config.yaml
n_layer: 12
d_model: 64
init: "normal"
beta1: 0.95
beta2: 0.99
decay_shape: "linear"
Each number is 128 + 32 x the weight over its row's rms, rounded and kept within 0 to 255. Layers, rows and columns count from 0. Numbers have three digits each. The size before them is the row's rms in percent of the matrix's.

# layer 2 attention query, 64x64, rms 0.187, rows 0-63, columns 0-63
090:051152107112157146087160136145176171117158134153156104163096093140115080111103072127155121164146153092124101151117113159096120142107148149172087118095154073173122066162105111163109124214095155
063:092112163183141148125125195112087111124116158140133119098128150105147118102194137150165158106158119129082115134231209162143100098169111169132141136076138095125158100115120117190102117142083112
075:179119122153094130165118099092072102128128109065096170138138161117162169155154153110128136074116158165173178116123093091170161125155118139093178159151122171084123151107145151096186125053175135
109:165094176082080112193090092119113117138099127073134156139162126157147094147181182126132138183092107162127115050160127108128107160095116134090173127138125156132137184096128150088135156054128099
081:138097133139106154162122117085050092136105129066098139139159190125130149135126143125127142076126163150150135098146091095170146084146096108088168120143132178111098168065134167109149160035173145
102:119173102110160130071145144162182150115137153178141083138104104134122115110092074109126089155162137097123087161107154147098085116102171112169080105110133083156097080171136110174095107213088160
112:125069126145098119178112089091070118126145093047110161143122130131174122116164159139123150102099150127164187089127086102151142146148095134103156121164112190103116169093117155092150131040172113
134:103173131096142093067138120182178162080120138164157091146125106127107122136091109104135074170142127105130082150106135146096120131075152121151086122117114063169112080148105117156083108218075146
069:146050122124089111157103071132069112112103112060163116165132145103108152155147161077102141110105146125124147112096101110150139097099087131080134101178114180139085160093115154093138140038171123
078:102149083187185114089140167129146164119133132174104091099093156089105128109058095158162106060181134087098145201149132143140148116140152145171087087131141110110117086139126091137129112195108135
073:166046131130089117173072049103092131091085121059166128167135141135140114138141135118119119136113125135136128070129160118112099169089130174088160108147091126149094183095118160127102130049145118
130:128056141150093136176112119085047097123128101070107174106125136107152115132182158143125145102114122135120184096161111106160132137157096144090166137135112169096120175090123143083147137033172121
098:137174152168155128075133209165161142130115145185119096094121118117133151132133107095167117139170100095103079174146175179129116094130138146171096129095139062127152085164139082152104142198085116
070:154152164081084121144140105169145157139145137092180141159144088158159091154174109132152189197086142138131134083176120167113112129069102117126138210146153110151149142125066142086093154149116084
092:143080129125095123183125086109075097135122106060120164158155167139157127152132147133107133109113151140162163107129087084175164124139111129080173132164123190110123177095117180108139153038188116
053:158148114125181124162143148089139155202093134180095088127142173096146134134097130194133158169167127181100141146194144100109095196159174097118138146160183164115149112106150126170128076142121134
047:107152103138159142104136110151165124129104149178177098114072071149056138135065095159053098114156108105125130164051118102132146114131189124120104112109086099161133110149103103130153123206137140
115:107168068129166104078153130140142164091124128144114070150097130109106133082083067132103091106169154107149125170089121115139128097134167087190075110141117104141085069153102110149142083194105167
091:209140105109142086113156141130150105123094121149105075136131111088122126105082100155057093130153127111132154116106133102144083129157146035128106116147117155122024114120090128106093073142154164
081:131169076113183133080172128184176161119118129182138066162107129104127122092090101119098113148142143097142132152083111121105100123126143078188079096162132136147089087176134129150132087199107179
076:120146135137130073131089118106083121079076083140087090057095096106097123090121151160094141089098055133100137107146129087108093098132108089140148084141075158091163138071106092101118084125130085
069:099103089096068142134136083134158134100167111046133146181135099154182090095159111089110127148108186097188137085066087127114156125117107103145087146129108143148077142162082142086121161097138118
101:108194120108174119067167150187191158129134128204150088157120100128101138135089095129112113161150106128125095165124133132124119129122162091169084125151122114174118086158102100130125107227099166
078:112157197102083124168114088083106148146157119098111182117138118144150119152184159143184180168067101203114114097174149140116152160106127156116192122112155118107195131103152141124167135118110098
080:092164088148163153077168145145177157121189161139140136119098105157115113075137076130123127129164159130150124165060136157125151104147157109181079142108141095146148082171144083170154127207097163
140:127058123131086143183102090079071106107135102037108169135126131122151105122153152132115143099109151136158161093111100118153153132162099141086160097136109164108121176095141158106132128023162103
177:133056152135108134203104111089062103152112126078123172115149160123142122134164180148127157111112129161114156084174127115150138150145092156078188142137131170113142178087135163111136150042156109
149:127191115102150107050153147177188160123138147191132092132132114142103142121101094116117083169151121111140089148103159147112125127104162087173074133137141077142110082166111107154115105217086140
119:129080177115094126196105107090072105138108120067132184130143137151146108137184184114155159144102129152128123072166107135144147149124098156076188129117138144138178166079140159116140165056132093
128:150068144146096141188100132057083100137120114064091167126161171139161128143137153121145158106118135145140132103141113120167150110152113138068171133113148168104147178088164147102149179034163116
121:167195116131182128079153181155185140164110158225124087118145131125104156138088092129137121131160127120107092176129158148108098104125153103159093144117156092135109088157133096152114111212106161
076:151117174082110119165139081153146146168146127108181168185168120161168122141169180152112120206096155118156154092120110102106122222104138122108165144152137136152121182129124204128100137113151119
050:180104175143147151174139102153128135175081135102159123182162151157172153125176179100106167104129165107103154122122116161168154154148107153131174132165144173166141215115130193119136165081153112
183:125068134142101137187098098097070113123114109057111161111133160121149125131161169153140154104104119163136174091152100102150137136154097137099181137138117186088158190079145159108142140044167101
103:134176118118174089072168160180168167117125131198157075159120117125127153131081093146115094150162123075115113186137139144135126153114150119168076130151149103165104077161100117135111091213107152
071:081181136104156137079139156152170183107135147154160114151120126149085116124108093119177118182143099128106075146132147149104117128100170154142099101097149063185162083178127109175128128190056118
106:107189114138171143075156172153157147142165153190150114127114101125121139112104074103148122122160155105092096188129150158103132110140148162183081148097135079157136074173115092158131116217093135
108:122064139105068123165103092093097093124113076068133163119140110145129080151154156117120145146083102138126130063147073113128121148104071154063169132114119130111159177077127146096118158067151082
068:134087122109096130176111098085106112117157127064124164111159177117117140151137132155144148101099167178189178096149149097147158156120127125090195180159130157077077162095146157094159138078171165
072:146107117095100077134114111153135076114120124103119113127134136106113153151113133141075104135117123112158156111080075093109129124086094030110116182153096141101052130080068161075071116082153147
074:087085093161126165163114124077065133122130114058134160126141145121146120100131159118156156076124175143128168123127085122164183123183105165105156124124119185106157185093155147109173146054167105
043:057122144116112117127161081129115148071108049093084093169117140112158083111106156111097128152113121098140080064120092159126187169098148155093135050127139108169133097149085122125136111137109176
086:146133181097088135146113113164163155180136130104149146167183142140198144154160177084200164178106145126145098114163153178121158173082154164138123161161123120149136171129126171093081172108127102
055:060155118110165122085135145133164131159128146167144141087153108133089079122087077100123126158148110129083076164129152170086135141092100154120108140090172042133161085138114124151108126193062097
110:116073115165088170176101088097062107153135131036136185134102149132156106126176158113154151084107154142155166119117101120153153115142118162110167103131098178108133165107151141098157155059175123
058:187115112122081146149143108135114130128092071084133147137156120163155110130198156101061135140131164125175172086082128146158163157151116102084130168164094182125147186118122152083148129083195143
070:168173110173182150108168177154149181124110179169147097133081130128091119126133090143115124123205149113118145171136145152154095090165151109190083111114151141164155073163133083156162104183113140
118:127181108114154121077165155177185156135179147179157112159120111145118135116102091132146094166168165107165123159088147136121137131103171093166059142127137098170094075172102106152114104198104175
064:146094114126095167176125115132127157133116142058196186173140139154154130172175161075141137171112169142156148118115074121149128144135098160111143145126143153155157185099180176121179181076162128
133:117073144131084148186099094098077099160123129065127173121149151146137128141154174130155163126101114169134150083155107116145156147142105162078195146127116160109170186081148154110140160054163088
104:161165164075153122096186116183190143153117122194125104176140100148152121153113103137086122207130107116144095117104170161124108163093143099137124135141159099176118109187101119148104116201107169
108:097084163116117142168089106100116124160119155089104171095173146151121139152145173100150154149098095169115091092173133145132146130097090167084182135108162092096191174092151159150113187090109061
097:176145140115170087107144141157206135160126129216131076148133100148147122148115096178084127164143151091132111152145152138085077151101147115156109154141163108158090093148092143159066095195114152
096:169066133110096129190106090111107114138114119062117158113161145117136099148172180144114148134084114165147155071132107109133125161118097123077183149150128164091133186084118165097136140041165110
136:124072124119101129183107096102081099139132115057129173120134138127146123131161169145129159123095144170150167090127087102148138145154091120091181134153126190094129177072136164089145138043186120
060:162141170082085128171116108147142105179139155103150168158147141175147183183126177107185119187120133199145113121112072092149166139125145119103134168130151169149154169109143138114157175092163077
126:122063118136078143185087098088074109123127137032122166111143154127138117137162165116145140114107130148148156099127093111154149127127106142092169127128113168087135175072137165097140152033163103
097:114188151104151134091155150174184175150127153185153128157148127173113146164123115102117124176158110128119082152130156170129158177100150157139093141103157061167186101154141122181124141210095129
124:137172119103152093085155145164187154114142138188164091136100079136111103115102079132077101173148130112119107148103143142088091132093146102167073135130134089159100074180095097141113092202092164
085:123083146079067115167085112078104116112132133061124178084174121167086097122124138098144141151111080172103134080118119117135153142087121141061171154110123126082162164092154138101152163069132087
136:147076133121097132203105098086083109129107114059109164102162157139133123135148159127131140111109117156130154080133111102153147143142100141068188131140130167082148180071154155103169155043166104
103:100079155123094133173124074128092110146135089048139177146127132138184101138170173131132146136097141137170148095116088126157172186133104168106167116146120162132152195098127170097131145066182105
109:145086146147113112198107085126090118140100123064111164119140172104150148147179191140133129123101121162171147090133110091156153150147090125110177109156127177099129188070132163101159141046157101
079:139079126114081141184109076105083108128092099053158156120129099143134067109174147104091138133093122116155149057105103109132107126117088146085165099136091158131142182091133139090146144062164088